{"n_head": 9, "n_kv_head": 9, "head_dim": 64, "vocab_size": 32600, "norm_eps": 1e-06, "positions": "learned", "attn_scale": 0.125, "init_std_o": 0.004, "init_std_down": 0.004, "beta2": 0.99, "lr_head": 0.00877, "grad_clip": 1.0, "schedule": "cos", "dataset": "wikipedia_en"}
Each number is 500 + 40 x the weight over its row's rms, rounded and kept within 0 to 999. Layers, rows and columns count from 0. Numbers have three digits each. The size before them is the row's rms in percent of the matrix's.

# layer 3 attention key, 576x576, rms 0.0713, rows 182-224, columns 128-191
094:514477539516447490556496486577558448496521542386565487449473498466421538465555577511485523574489467507556481485502526535540475513450496527455497484546506517483507414479426507485584530466505477
099:488557459498525580468460554497531480469415539519504473425467460575457468489472561448435530427477510446545576530536545462531490488514480513496433505485553506475425521497585488455538510502620533
100:512535467544488418506523496444513464555539452542543489519429535465608499509487458476521499526470453499462530505463572525481506539515432483508456429484523452479495531482526519442499416535437475
099:495496508463475557520504563471474480479481500487477469568463510558536431478472503524501483457456501522518539478511486485549550493453516510505518473497438541537483627411412534441491493477488584
101:514518524481440530565435480471477441478470494501473565484421481569542481494566485520494541496546489504478537567504510503525556467473448475518524516532474530543507407493445455484493423548547537
089:523525530525474518526515489525467442598468475466477490496469457499464520471518462457511493548544404476474513559460434485530471533474460518500519584488437504476567471529546578536507486471469475
088:493530515502502604419478544504454457516484525475483511519533531538516520505541509490531471582529494472500566459576487551443517508557494522449433547531446485514492543507453477477499496500505521
098:505507535489483515501408471540578500467547473482426528451515564541504474457493523512470492523572484518414445534459475484528514523516482538469504511459460493469592496459543489485539528494464542
101:487514532542534547445480507499480496565520469522510576512482441472517578451446558497519472435559537391539573527557502526585496515494540495558517496507435568478474523437539583488539500512512510
097:498478498498507511491507474515497425558553494516456493442464470518499479529510424494431501498524500534476450488457530534477501499487529531516514456495498505471463545510481506514472493502535473
100:558582531505564497483499549517462507482572485492487479464485557453542516501606513492464498512503473488547518491491507508502516487509473559505456538605559578486468406470473442458509568455547536
094:457526454489549498526466459430532555456520471558497479482463531509516515444505550520438577548513533539586605566481516533524446529568528462481541448473478487578530475539446532524417509518518465
094:557489503519482493432431498515571486560495482444536499470549479490551455510499480567541489490515539534529549508541457410424475399467536562496474551513529482468570536559455503559532477491505507
096:489498468520454536492465453465459477497445466504530513479522511486526427460579443470454541477499505517562569450515487457511497486484421495509443473465513456527481519577532463517566488508472478
095:556404404545598559557511480475470494473509513525477471519452548575529549512442498512562490519507496511543480490537451523502493587456486477451475563476441490448530510479509498518474452489544563
095:496484507550480525444432521483496477555444469451531507529581547494483529557502470498480437558536498545518502563519512467582545447473441472537518512527472542453511518442479559459510494532438458
091:505529508502472493421463485459551516538480461499436469496451536519551534464571566467515493397523471548515470520495548523454511520490538536581532479543481498524448511504466507530546483489525473
094:492603565483449531531528497529480468462519576509506502519526487530489521471507511497510474407479548486572557474528544502508446533446493549453406490444463458520480509470472504441503503506566480
091:472455481565567582513474479521458471518553548529446555543541508478498545512463515438486509596575510469496469505493556488504515575465509493540497520475534506533472491455523509512491496530437536
092:529540497479435496484475520492457557519484520470446519524486458551515448540499521549461514484578498512524504477499540521467462493462549589467564501455313511550535521604502454396563532533502525
099:514521547513460449520465527450471435551547492459502524533578510476488466484603501529555491487501482445530446448495537500482488500541517420536533444584556465514522497554585467515456501478533504
093:511471527512456505547473490530488536562431517477547499471520509503439494522567555443473551510472481478514500566509554448474560566502548513433467474568514524467484566527499488496469425512500442
094:507496529491506560485519568507465528562525566468453436552561512478473457514517481453486451538433512539492508465507570581508544452504527436541532535515490489495477507595510453424519539491500450
098:523443467495502526481523460502513639476483547553552494477449502492526513503492498435492480590503506501483508420465465551445541498475435573511499549459502482534508462529507490466491578422508533
095:476553527488492494539515576425532465481577511445588489488482538504505567498523535478490520536507456521556481529532512495410386495549555486538481527403534552461508486533550517511492519513479477
087:417523541539450409468502542475467517502520536468422493539473497487519494478479593469529444519469619507524515491461490496439580493533528492432470468497517547498423501548465439470558510436582446
095:494413558505449415486512493491440446481536489487465500425485556460503514538544481468502518385416499484491537444433500507450506525468546504477522463481456507503448477498436482495509517519539489
091:527486526511354563514587498538511523457445468418507528470447525463494493473539468536441493486455550542546496474556523546436512485487509488481488561479498469466434507571451520487508507498489535
091:451482498537478546539458464430449448545512619569492470505463417506476463510477473530531518502537482480485491554511504539541426491569555510488424493546410550610462514510481499486520433543502508
093:477592602517534511467460474567468465575466483466515535545520506469460478517512406499502463476549500535437465482464486464584422497466455436511466517568488509507570460464466522491418496536485500
096:511483497545561466508479485536535468475423500518498581457489463455459461531521435514540515496575459445473454467515483449504471510390511530427445478542517455510552484517496482468555499519451421
093:457505491471526508487423442545471449493397480505485535478465564533484454439484559473456490483554508488529494522540550469472448520580578517498521432539453456492467489470519495517537487524518510
093:420485465527596517455504526510488545461486547513574461465555507508551498485511482457509518532480494499531512477453487515467495465417564519498505547438527466547427540476504548449489471497509525
097:492551509473531485588504457514515483414506564476439423487400506497498502434487547507493478488506487468438524519485581387504500425491525457484490518495557533503518424505383490479464460537575507
088:505477501482502519512516506472470565473541460544499501398466485429495549510465555514532494537479477497537534444535504530502502502561497462461567583452499519495443460507440520444488470532563483
094:438552467502511459538545560463471581563468507533538493510521464541577485541478444503485492530523524568420565494495554519520565464418535517574488534450441518502518483508524493525572468439547514
089:476546509405524473461492436510470501514493552576461513599493543447509523467563475503510522516485532470486573436502544488500469561587439459487506432498464522476546440496470486547495413527543475
094:466469488586481466460499485464487456595481536535479492509491484540498523453490474544609538565462520470554499480422488519540516447513520566460543566515472479496518504488432468550521461453517527
091:495508482511516533491536497522479466532537545446446505486510573482437493568561503478494456447520439451452499511477567590492485474493451513541551505495548396543474459543540525437507419418542478
090:508551538516544486572491446496564538507520502479488501513534499546501528518510491484501478532460521462535572495553551495514547499408485482484485514501492499573522545496522540568478475492522535
091:481562543486512487493484497506463486492502464481434498471484470518534470503563473528434522494437456478579458466537504560412559472474513515491516482479513511553489491529434499440470464489561541
094:417527504423489517438505659408520534515498552545535565511525464565542537453465534464507488562467501518504501482490525442553506457521548473487492483568473496501457487496536486508491549390461547
092:478444518479536536477473497552431463469515452496445528496524532496532509469511440437529486530553525471528492463454473504512492507562568405485496557507481481529416560446492516515472463494525532
# layer 3 attention query, 576x576, rms 0.0708, rows 183-225, columns 128-191
088:531469477466559533466566562557498511527438472507497497501523483424505457518457494473451527538453487515519463485478475537493523414549509486545488532499538522555483507507478451516512513513455500
096:516504567472534496503521479576499560480515522490502512505458441525507436492479504490546516546473541462467505500501460477487482538389471501496501534434517481488558523512515488478488475470518466
093:505536553434449505542488531512552466495497470536510506549537459471490448441522529458496541436505439487452489427462591496419521467495514495567569459593487516507476460539518442528483518507460516
092:476439537430491545545460418520519458550589492425487480532535498539532512497487423500523493541483508485483491450558523552541539514580496464467497502472502571517503477462511564539485447533519502
085:551548543542516507430497465505400458533481541562464486492501481494496477582523526470532506508550516526482458574514498524477511502590528435479580491443542504500548505506512535498434516527459500
088:467540518480497463438469503476484510521518432497522463497487506498515471470482531439516496573479465434445527518505481556479434543491485514483510495580486487478538526505482580517473528454465561
090:525460512444511500499450418379581467503532464525480535469515438485501562535500460459382454482446611501446493478450485483471554484541462479523551488581473464550539597449480527552512524511550474
092:444514515560467509519558495525491515568471471613477486495535474437610488573500460462467537510503510524478483480477472533541532500516488473571433473500519439532482475457511441527471512518570578
092:559526451476539484481509538513562515438414529500559481565484423507381513501496484552471480422423492502505518509538553449515481453499482497498536447530502524537499553519487523551562525531426483
101:523575485525554457439473530462476516455464522483554512548490544469544519525482493504502471492486380416491523520550497484437483501507545566524441497536551561457508461479429421512503515449483473
092:513555456560558529503499486468511463447551544477527505505437518515537525503485501537464565503543512515590528508475522509435509452593569539434508486555485513505462483570481479553472488440479499
089:452560516598500457531480503503494490516478505430500482572554482478528588503550496490507513504459495448488427543483475593507456464509557394531540493504495505527535522496445470507518545423532430
091:496490448533464515529483478451455506493477496481475424516521559496543395467525490430455554497533504574512476491529365462501448501580491470461506427470505499556531520555506449413490492510458536
091:540463426444606490521489463500546485480508515506501433524434484552531500585544461506524497567514537461486498470499461512456497581579496528507562616409544501415527512521501453485473502512489470
089:515432465542454509517436473477503524466514500423493486549538513458465531598491483539559496506576544547503511505459482465527529559463467475503504517516511496521543464532519456568490424495505412
094:505526557488524526476504498537536553518527413478449553548472519502539560493531487527430458521472484509480489489459533514494471541478450506454543516470440516544514400526480472558509491547533504
093:547515510528511525472496550527498480517527551457470459540526469515489503537539480440494488487459561516478488449484472563521487484535416531440502452509514572539511451493481458523509564552552519
092:478547519464548571483442546501485508539468496580468559480510518505478523513463472535587588550460507496582498506521511434543508514512468467482495558486562425541458493471507502429542532514515511
088:596558493435547433505433483499510497502479512492514506493495465495502595473475446544478495509477542463503464432515517524420468510491467513522486540497469460517503517533483588445427498486500450
092:503577459500534533524576459465375524515522471516563490517552536526480530528545503492560513496527542430503478499459436557606562488507535487570501495494484509428485468551498546486442508471521502
087:460535510418526568504488452529446571499471522453465487519530487511466510543545549484494518516492511466491461525466504554479570561453509517499480513559526433504491540463538484483450449439514416
090:550509551443487458532499513521537519459505521480462464484428530517543495521528486437381489498525487512452523472457564521434552482483484499505596438541495462487478527536488472495449533446545446
092:514492538464487486547487443565544521482491463438514480521448589512532456520402493432539506496549490568489449535502464568502472528545455509475504471507539398519510468472420516500491406468503524
095:468550489518537497498531539475504530452508472453479502478545491550509526489574499421474479423478534494536529584524484512541472498476534564493455551508517530476453491467581520501468479522521484
087:516515523521474491524523490491527517495463507493479491494507507485485501479438466527527422497455476457555504554502458507469540526469506506440506536522557557482455579504375452485472482526520566
093:438395575469506535493537480474474425503500513569525518460517478472545496505510472412508401476463544514437461529515475569503549469502575467531524512484508523491497548435449407514523467511587536
090:513475505451468460557521381519486507500484575458565462520477505466512533480514467482447401498485517502484442456486523545483492481498461443553476558482473536500521501552523456470470469591436467
089:446433527473510538471471486392425433563504496417429483460503501454471472525474459532509443477555529517467465566472463527495519418542528532513517458527495523573527493474574522469541498509554522
091:471487485444441483475515502505447518482493489522492531485506524516459505506509572498567505426476448495471457558553413489524489530502422440551528492510472477459493437499400442489452570509483481
091:532523444506490470529415479550507506465594569545457521461434455487436443486471469413492479415542476575404490490518457472522483518487561518479494447509575493467487520554447536503545517569444507
087:523492421532456544503500480505513431491545468450451504498558494491457489492490516529523420487579485492557478455537514503422501536488459543470432498534517441538384530503606513461479478513577448
089:484522559523481439503503450511485474449458563494477516471454477604538531472475437476454540528434553525588518511433487563487463479486527507435550533523525540573539524557544537543487507550511509
094:466578501503496556406553470454507465550524566478482474489521490460519558499510497500523519481527490550451493448424534457496439531520451468496517503482535479444506400521529465480497498517542494
087:443532452483432530459549515532520472474530474532450485464529476542547515518481528499528512423571522476550525508496507508454495552471464445508558551490469523492488555498528527406512540592504556
090:513514539543479452512536612502504492519487508488527490565504478496564463488449482506470527519521492493480509500486514524486563529464498515484439476461528503430574573464531460474483517446470491
089:460446465449513527543490531475493508494518545550481413518491560564498584501430509517527449516532529488502452511482584549549555471527486485535547488489489533446422483553472480489475488408575527
094:502499532453500508540519513436471569578486472538472441528511507489453543462482512494576516499521439515511503527470474511591453511521511547439527547554464591536495558504489495472509463520516462
091:490488489495494463446497515511457512509541599510534493507495526462509513509489413501473526524573464596477538548505480528465425478510470487486520507538453495563498466540456538587536480444438575
086:453482442554487505535448513492474612571514501539517477519514472467485474424516572432592492496471523472510488532475563479477501524527455458508571511506518505518511533542509529476506479483500506
092:516522512559435512450496488555511525444477487447463446530450455473520524460416476541510538470531520467488473544545503517493502488468470502451555470530487459468420541516444547500434488535562495
090:515472499486479487469486511460577499400514501457416513518538496520470515516522464415530455527464502509485534468535549503549459527576560537521536494543526470470531458495528539506487565488512520
087:507431439534486565408487441502538454561517470543522501497541511491495556465508459433568552508568474480544489482511403552439523473523444470504522484426483535465497511492542485484507467514513546
088:406511445510508487477485471493547521572466475433526520511482499576512511438510496466450440491524495566489516509523539523504560480482439433504560492489497447457528478522543591503580532550508581
# layer 3 attention value, 576x576, rms 0.0675, rows 128-191, columns 128-191
080:525505525497506543506511483550510505517486520545495557521585511446511496594504504551492521450496487524498532438507537479574487434457515542487518494504549504439525530496510488439494513551513552
078:519517486561464604521483497528441480476525529515504495504528518564442482485512519527437532517569439459514581495494534499476485531547480467452479442478542536501515543591530484509478442506483454
072:487516455511495511535501584453522434415494477529539573520458417531480470529513573541505546519480593593508500551553634535488523482470484408530488542491497527491525531406429473479492565577480480
084:524482492499529421513432457495533477434476499548492519489528444467472496480441487454405521492383555523513495499503427448487483504495528506519516484407490447371472555500580431532529471479547491
077:483511471525471495541551488457434457492481483498529440466473523464508464464472434523490458447534497495486554531499477436480436360453550433447512440503486508518479520508556508441524505442518450
077:521443471524538534452511522541502493484474534447433527520555491490466577416476458559506539519506534488455487518421477548500490490487488514498449474485524456505485480495508436407527529496489525
076:518547528546521465476487432478433552497547535486523537484523480474499513463541459508516449547508529507534422507453513516524556536508534560467492510485441540515496368452432479486467570528547494
073:564452558509485450555403511521523527517528543529468470471483499475476532484516558523486406413503542479491577522506446467507468457525439522378534480496496478499435513493481485457444474486483416
073:536563447502489553544526504480504463447564537533504425477506528428507581460526472481464483515577535577439459507468452556552469438463551484574478554517515524536567549507551459423494424511430511
080:483480476517459520498434529543431481589477428512513508537437487580536516540492462493534487458423532512471478500540487518493536423530483528500463482617500520501511524480533430451476492500552474
077:545539530464537476489513422462561533527589495463556460489460538547486543465507538518516467497509435505458548421432505574534508524516493560532456479534515429455505546467429512520538488364522511
072:514454528488569586504510497540442544468485553460517493494519414508474496515526488479491543517536546536515495486479507512443500526524529571563449542467565469435573477531486488463497470544559532
076:450585505464468560511426486561535536482579511493533460456510541446538560429539470478505483494508538521408476501462497514520527444432491524506512502469493434460490448521525464471470461559483553
069:523457491490455564486534506488488607557461460444522528521473523487483533493504494504472460534493481503490517498519470538530453513465533534463508532490489607499460520527414556459519504483494521
073:474460474441489526518406469476533474576552458481486524445472464463541473436465521566442480486475511518500442416451468528498463431557505459525486575466483458458539486528486427550456455490479507
078:512486505477536512476474449508514528494442493532505591429450471592460429487451570493527463525492503439511429524535503542488511455514515430568451576558528459459530458512460561519548533453561578
075:469490519508485524539477524386437538511519465499486464565571519434447487539471435492441503501499526470479519508509550469496452522520479552453500487522463440505574480461454482510461456471508482
081:508564522573531582497444570566484527481422550427446530429525457503513464513455495608561546545506540452444476483495484523503415553590472519563557540464586463505527478550510506520463472468541520
073:581571536493536532495508531527515507489415517572481504483469451516539545610537519523564499498519531569535491525527489479488491505467489521498605422501580521474503471470471538571528398502501518
080:468530487494476500531520503445461562539496557538524486553581520542601512591525535541458427567530518390450552501480514537482473497551504513503542538505484535487464525451498596467464515473514510
075:540488507441476549471464518583487544547511512486534436409474512494502496518525547527503521510526468502452478521518444504481558500517470552506443503443489539568495421494471467473405520523574507
079:439460553564562429501469408538474458517494521518504485526489536514467457549558564558511490506515534456465547489571563592510530505437448500505521465463497493450500473467455543500561517556544490
077:491492480457495560483507465427497506487510517515475474536572488517499531512563558497439466461544491482503495508503495526492580525481473528519483603518424507502529544493501537513474523496491597
071:547471555420523486508462406496484430528485520510554568461510463468541425425428510479544512559473570458534440490491508530461497445513538541579528507516488501474490462441465486488503507476493460
079:539513517419524484491488481506545608513497514504534526454487545526551475481498549533482507525469469472508526511495556503483542465508531516558434480572511484493484486523529550571514552444507488
089:539496494555558470525503560570490518526514497467498523527542521515448466484537535591512460538436564573557475505482460488544530505456531553558546525477539464499494496528503493484465462506568527
086:480457483619455561542515503498457423482476477474516518503549473477468465488475511446439470488496537546504436515547434462407374536425496498442553572441557535513462516540501448548530497486499469
079:525462538516473463560500461471489534534530504512523536551558525533507457598523515508506535466562430450518518526558554456554417438517535507471648464475543474504466508464586550486509415476395494
073:482450484527566487557508453500467461498412440536505487493473592480522484489532495452479481447485530501411462500490517492518520503473488466504501438574503491454505487433453471475507608521560469
068:480457479493571518530501514500549572498497551487462480497569500483529520542449514590515513525532487509546490485504493447493481478480519503460505466508530494593515514520494481496569519460495486
079:507478588544523453488524485584545561487516459524524475542433533517505490539534465402506489454487532526583466468662529472495459547558469412467606527544512499484438543530507589510576477506570523
070:541549528418501532481501487520505496542484487529533504486458498519571534546534482515464434533521500489533474463512552510500518500434549549470528613564504539520438454511529532544480488527506408
079:534542468507508502573493485483493506486521484526526445513588542419439502508583514490493567489507501496547486503400471338505528512503463542508565479436583484479550519552468451492530453457490485
074:516476470497499469531491443456509509535466534567527458509560493499500498532506454439429511432484517540469524473559608479533485576525532447456505473435498529505508454511487470512561502516522442
080:529489503462529517450444484545527456516526557547447458524564559491484523462501476529474501496503522481497527500481455540495589435432488569513486527528546497532534487532541502477504496476469550
089:426536434469431520560549509465528498502538562530491479475508483510541558493477530536550493583495523486466515596544481504466564465513535531514522542455414473524485558538525501431508487516540533
071:408472540397523481530474488450436471560555472520599466511455527527466515511496465526472513501478491533411520525476462502484492497442576584545478519502490468511423530515499508446459506490471467
079:550519523464581481476443523445454519496507502570469487506481626468480539457547513478544459537547462464537529446491483440550482468535496463478520504537573606498534537484439485482532504457489505
075:542492477558521460433525499508489470488523453425520400526521524467498478531484513473517465538408499420479468469459501489527521475454518526506473512529500482513456481499483431467517536483549521
081:485545519532519488464495547543413537527494503538478535446508456524483538522532531539528488572550541520456499516537535511543551498478465556540540512482517540539505467543536428563522477492506489
074:544498519519518469488530490544514554466478460560508554546472498543494481484526504452490511496533507604546445457546503509547510483495499441523564447573549531510473491510439499531538511466512533
081:446539531535509480505547517471441471466560487498478429484502447475519537483526565459463512599438487527479561549483482539510481442518493489493551570528528509527470542518454491423454425491487457
081:556495555536520549486515519526525450488530473502428496476535479495518430505534505623509548466486554523476462476552479521472463477464490513492533479516573489489452446493502527542436481555459514
080:503551503566526462439471537499554560546502563522548493499450538482457501501577516481480493560544515489464488482519465467541533491494518502498472536429549536531513456554523533504485495518517457
073:570557524491533495477481467552522498496563497443487537458532517559549529446420500496491570500507397540527480414505424533576488456587537504456495487504517504439498527485510493521471522523513567
075:567475519544517541534482404503629525530477491523541529504486594523459520477542483553437460508471538490448480491511499514441570513401505443551430463484476498499506555592495481513483482521531534
083:526447506532503519547488528508454550450497472496479444479495490525541495541486473488501541564441438485505545451485457514489460556456491495499442440463445527561529509548483463452504500542456511
073:503473514432432556480485466499504470481519457479537459438539532537448459471481601516485453436475462481510500464414553520503510455507475494509458482476531455442603518544478494509521537478484509
076:519456513446502493477504508424516494435472503503536533533499523493513505451506524468553466527494439486454552499474519428439478508501515497424477579505462502529436514441493556475562507475368439
080:612536560405546487474516482492552510523510482507489547511497515572511482465534483586477505558532525472602478509474490511574486528492513520550529522557558446494573475487485504479568486514531526
076:485448381447436525560532508475450479459483504516534505480455458486388453471447478548469551480501487460556515501462472426504525530498516459597394382502530498493542600513373506484496553486488497
078:567518515503527508471572519506603511523479526442511550564530417497601485552505525565495478481503529525470504488504485584581526505561460475565513527544498452519535478524551474521487507429498456
072:549507492604524470459489506494601510477470470465514592467444469431555510454447536462425576513495452481484447494517541543516447502495565506536511514536457441535489488506456467520524540469496534
079:537513407528499490546519493463496494551485552567571401475464525537511463489522498528566492518529483537490530517474584515492567462502495510563545568536478537577483488506461466493488536476503500
071:491444467468437523465466541459454520544462485526491504509511517498503547490537559441504482418405489531521506518507474508492577525504421539506380461525430547461524527447485515448543506553509509
080:522531529579501490500509532495536585464557459536549417452521500495486481517555543434487470476529466540540483475538528438576502572513504484401576548502480460465520494432532553580476476546477493
078:464495478516541515529499508524455484481526481491442480465550513438423478494527507559481546553478529404496513464464499435532570621490512473489468523497523512506575520530450464451453493531463510
080:563504460571529475552503477453509486566439513488510459482574528555460452523451483510552497477518509416536540418422522531468459562501456483485517498491419555493504567491508521451491538444459544
071:429536499514496552525476527507511529475516499524480516509486467503574536488436455531531480573530482508475516571485457552491561461548470480518400470516515578565513532561502470443463477494519612
078:527461477465517518535549476526400474462485511470480507485511496485502479475468501489466544504419532509510488536513453510418509494434468525511531477515522496532453519393471429486455480472574461
080:412549487465542568450538520582535543521507493486490543485505445569538495490497470531508453553547503544462434491550531506486542533504487474541543470515476443469493544526534478487497570513455457
071:462444541509476491506513593524513475470473515457422533465500484471460496422434484457417496455467558424457555545517496522543462483498489469460454554503473497515485545496512534503483512508594511
073:435503490502530569492498545406467498495503516486460496502538432505472456517490513523505469514469523537461429534508480515584560534465415503486488414449514562481480462443530415494505549544484452
072:549513444480538517463495511475449445489567534502529529484532464500515535489540500529533575603497489503457435487516501520572534560523444443479542531557488467522453509541428522454560503487560499
# layer 3 attention output (transposed), 576x576, rms 0.0567, rows 128-191, columns 128-191
087:504457505502515519545451492472498447556499465519522465509490485481450535474522474539472496532583428535497413477499528481535465507476550450515534482477530414478449498447532576503506417485554462
085:527486494467555427495514468546522532570492478456550435563570458490514518504536492502509453524474472515514477557469428487460491560487529458464495542533485455522479441424467441494498559492526541
082:522521499473501469427530471526499485563525506423522486536439469451503507403518483479537408493458460450498480472443462488518506463484450562481523474571519442525507468543563456457543478477523466
086:449519413565433590491570457485496494488518590443442484425527469488501471537552491510516474461556408455504468453467550445534482421489519486446453478479537542553461515494513472518498506489481460
085:499477532542524445546503467473486525551516472469461474529498477522504491496458548479549491538474456521487532491479462560492516590461438497515498557417494527521495510520537463488477454519549495
083:477519487527473436506486514453485485428454494549513502471503548427517477601418577471530483400510484509541504564531593535456527525530496490545504480539469478523512549484535581481473488468598444
087:470443575480571489534532555513503478500549515547490492462394514503484472539426576516545596462466430523517566558501459551472498502471487501562531542520505392547535580555513559483548492448523583
083:441493459490537489493608483428476480510498436470491531543503487549492483483509432455516526528422543519460450492490503559473516523549468437547484531533540537472568513404522474463521464471550519
086:528454496522498492430533489555477528542440515428456518527498540528532462512445523497506483534497496529509499487449497489518524516555501552502454545444553438523494524538494524483557489474496515
090:517453514486520475504548549446557530503544631562461514456487503419485464550512493514490510538575476461539481509468525514552535467435599527541536475465446485545551487537517550509517485481439517
080:492496487499500492468496541483514512450434540545539549514558512486574479520449543504572493547559602543495496505572470556483465533477493455458577541503491493487480502485469485475511481548582523
079:492484446467438446572559545521524538584512435544440473529464501507518467505478530630509452558467522506481506546445529571468513465546481448480512545440476506555491509520458538556449509427526520
086:529444485550557489534486463453475501519475494506482532495530484550453423592509489513535500490501451511515552512500450478511469481489510524514502448511502445483494553515490515495472530438483547
080:533460549533595530528501457492515505495537494581461419533504533533500498509529516513546534515497482488528533525503518440563528526541494456417554505484574441480539529441547519502478563546523502
083:491456591503471483497568491496472474446486559598511524486566511528464518502454543479497439484553447512534488505523534440579445543471599552453494429553492477506513434485468525508590489462444495
090:417490521509401472505508531539462480487524475548469458470560469450477547481541505521565645486486524552505534483491490430485523536452506512429574470476508569475469444482503456465466469532533496
086:554473541501624484488490496540449476481475458476503507444528474495547562443508520479573435479496487463504475501464468553454517522521519402486517522493504590493442499462484480531476498533520480
089:490459407486456496449558484507566502533494518533515518480522552548447441502569452465453513470462565458551524493514529511474576410460513434413480530407518585493438541403440535512496507484463475
085:488473407474507457520530441456544512603540464419492530491553543494524442442499487443497472512425465526560461480482488527434562449531462506543529522522583500497529448479474467449448533502540472
096:536477465486516489501483463501464457511511485535513495462470513478483544469457466505526582461505436557502441558547440498467576350522550440435479447498500504512546468491452428476561471578486495
083:515498453462580484529508440480525492501532543554440503582529511521562451503521394568336498493513504513515510458454565451499540456482591483498499436460518480435468558477526465507521473428465489
088:519540522443496527421510544469514556424434478463463511468472533497568526449514466521577523520480539558500540464481459475453529486541456475538554509535525487550471509459554451458540527560508575
088:456464522533520512506495574509571487549458466487527453494488472513505491479504495509495511552489588451506548504476435481577448488544461450440514478499518487492518473493453464521579495550560494
083:585513444483489524472526503569532495496482527565419443450562478487464481527545483590501446453534467506413494498442497470511544489528511496489504459494487558498509486530521477496592506558544487
084:522495532508451461527515520430457447533530474548440479476517461526472479476437459546565543480523475462479527529509518563521519533480500474489488522466449460519518547482477526492487517527538517
089:488486460457470546451567536471536489494516500517433500474560484488539526563470548442554524471530446430516507499613479516516531463523495529503484475535484468511474455464543539521536545490531500
096:515458487493533528467503468482507543555519534462503517478527474557540473494581492553506505481513483551530542545425536492514581523530456484493504461470453492508544473536486456421402524492484533
090:490561473487534527444521454414498510556508491487537510513438516517477515498472462471496496471402489512505462508528472542464562535501488472493409547431494576429504563477497506480539547560588509
081:488566491537452525434443466467520523435542531480544522444554466533488538489534480537486468521556507487517541546494460489501481495506464497521518449507488523566487591507527530479553440562456496
081:588527526550446523566478426473446517503511424513530509412496526483535545548480562526493525477536505532528473570448548565460478530489486497502504472512549474485446468440485513484490516487598503
086:536471496522505516484441536487576490540471507475484538550518482545547472429541545510578492548452493510468491565403492497518590489445507536480467514468572492479485499509525448444456512546512506
087:538516485539493497500482521465520573521500460508466483460485496465505564495539519574555468516444475547513521523487498495469530479543512471508482470458509484464516476525482439400484498481492557
092:575518517503535585498505489419523487475464443424426492477456514547533526519508500441451522474480459481539511488539560598507495519474499391527519534547526470514497512388556531446527514521502476
084:479482530532488568482455479523497474471509463463544479507486506508530583440498509507493475558534439483548458575469436531496554445552482555501477495587572481494466588562482537471509499479483538
086:522498490481506450523599502498505575452490488512469505561412459505521500515481558601521535480432555507537472436455492506457476547537455512513519559437485528490534429487481496491504504549529460
093:517486531519536516486431485515517490471474484412473569465453535479444462512489464453489555432500494514468491460499543399545458487595442503542459469500583485457519482523547489501525549541450466
077:552499400572475548443449458501524470412473502509440485473549523463535429469394531519521551533510511460462524428473529510508579486447477481515503501492534524500510520494455470544517517517532508
093:549480487469511528523524480553512504509526428495447510518515472563514518515485510501464548487447507469487479524488555502485501519491483537519501500427516409490515493600491465544507547512535531
084:525491563437511472574498529510447519477498533574428566465541548492462471516477512450515560469559449483471554470500470500503509542493499440505501500481420479539530515474510498525461467493493454
089:493466411504507519553393503483548453558460478450490509543446528480541461523481502497427482499512520437546458522500542516497558461569488517519481458538527376431510544501514519497496475439547507
083:468486465506484530484495449514568464530538478493473482452582458505487521538528497519504473485495531418533428553428480561551501539511489541542520545496467525428405527485564541518532476550490527
085:453474448503456508477506467468525568523476548465472610523472530455537531480478480515435518479507426527488421463579523476481526552456489467503498532475493593509499463482460485500489597521561559
091:478485396491543518515533445444546520467449599527476504526466536528474547498512466450540435523458448503561472500477546462513504502522491533494445485499471459494572559476512459456560542462584496
091:507492515434448510523565516470545499467464531511455480531403483553478524515506503436442498485438545553584460534500548565491511537526485495513535552550495447458517527503462520477477566460520522
084:426488494464496499473491598460480516494510592489502564539499475503426489575561491517551524489477495435517486483589559463498506585406506492597473477530523513499486508490458490558533499460548506
083:462468496466491480495482587534463528478544523462510412514484509524514507531462516462552514530516501480528502512501502484523454446591494532507540505500528461529523484450528536453552564486429510
090:451484460490432494498462562513593522497514507455501495515509550530512530473546545489477467380502561498465428493501545517540482437435554515504521558561559525409473535483476489489480509516517468
086:438530492534499492449530528416520530550477521457487510570506432472483424557487565527507542589474530534532519608551581446523408472523574501549477500493464465509486473526517537444552541483498423
085:533566522587517508510498466547447490529520469474451475464509498520459487488463472461448524513505493417476451583575463596493433537481499492515486498554491545475547510497484484506458571518491535
084:534497525601501504497567513504517550472554461481452461459479470492449564544548522427405450488515456522497553459539558487470499548509450500504462504486465560496452456488547513486503515526562485
084:482463555443547538445481516541516510410441459527440463466529472474495499394439492509500520478567487488476511547488493548517473470469430469491568527497508537529466494499548439537489481449460502
085:472439489524482535489507503469501534484503490557547463500507439508495488530515468493461483483481447371582494476576514426528443500447486523491497463517517491462498493507535549512499450522473471
079:490482564436466504476506564528445458448541460530439491483654505588446505504483490516596533505527515453487507503506450470475489508448488454476464510515518506521486544549584534565543469523510522
089:420515554496410411463483513443505470484524515431570613528481488504483510407433542527465509527484500518449500503521508497457545534495502503522483481524533439491550524517483513525483478560539536
086:455537552505454399534472510503487533495531489454476532485474493484436557437495464508471535519553519557469541429443509452570472518506558501486478484541517482515523488535562512563483583452495461
091:495496503493487542418484508571494493507520544445496531589453454514517517495577483492496569556441491485502508513499458502439490528458462593497498471524502493507468519511464552505508547566483501
087:440488470423497465487521540509551488481487578468501496496524400540585488487443490486505501562464510589544492511565496558493493412436494488505545446488472454495510411429522459502542544478553486
089:525427534418490460535506595475526583449554481511510503469469531496548548475486546494486473462529468518460526530573499493456511532474514561582421487491438456530523546475473565524494487499554491
083:559441513508496458514518547508523514466560516483537514505497481487511533484445565480457568502523492504495469527503489529489516501480560528476470536497463537470551490515452507510454515485493476
087:581550518521473458502524487512530483439535517571443476515540484467483486542493462596537489524574513417475474448407459442610455519534535437498564473488521548462521502533550478573544482524464482
089:485476482543431501530480567450481452512502512467473451438552502454522506530493548511496501453488541527561447482523432513525486415457478538429459514533507506490474477519473496505475511526514529
085:479523527464443443483465483520522432544517459495575505536550476527464455575511464459553465514510431533506451478497500447425542501466560510538514519477492534492477418498505512501558526437474500
083:582530422524486507473462482554464525534466543545504516489450491470498543516509490494423598524543513475489452506497471492451466462517566495535523544550492417575566538501518503509518459522486504
084:486455556504437528526588534539500509507495562493492477500466567442420517543427535484437483518588514516510537486532522562405518435505520505522498564484470563469504491505543462474505455482468510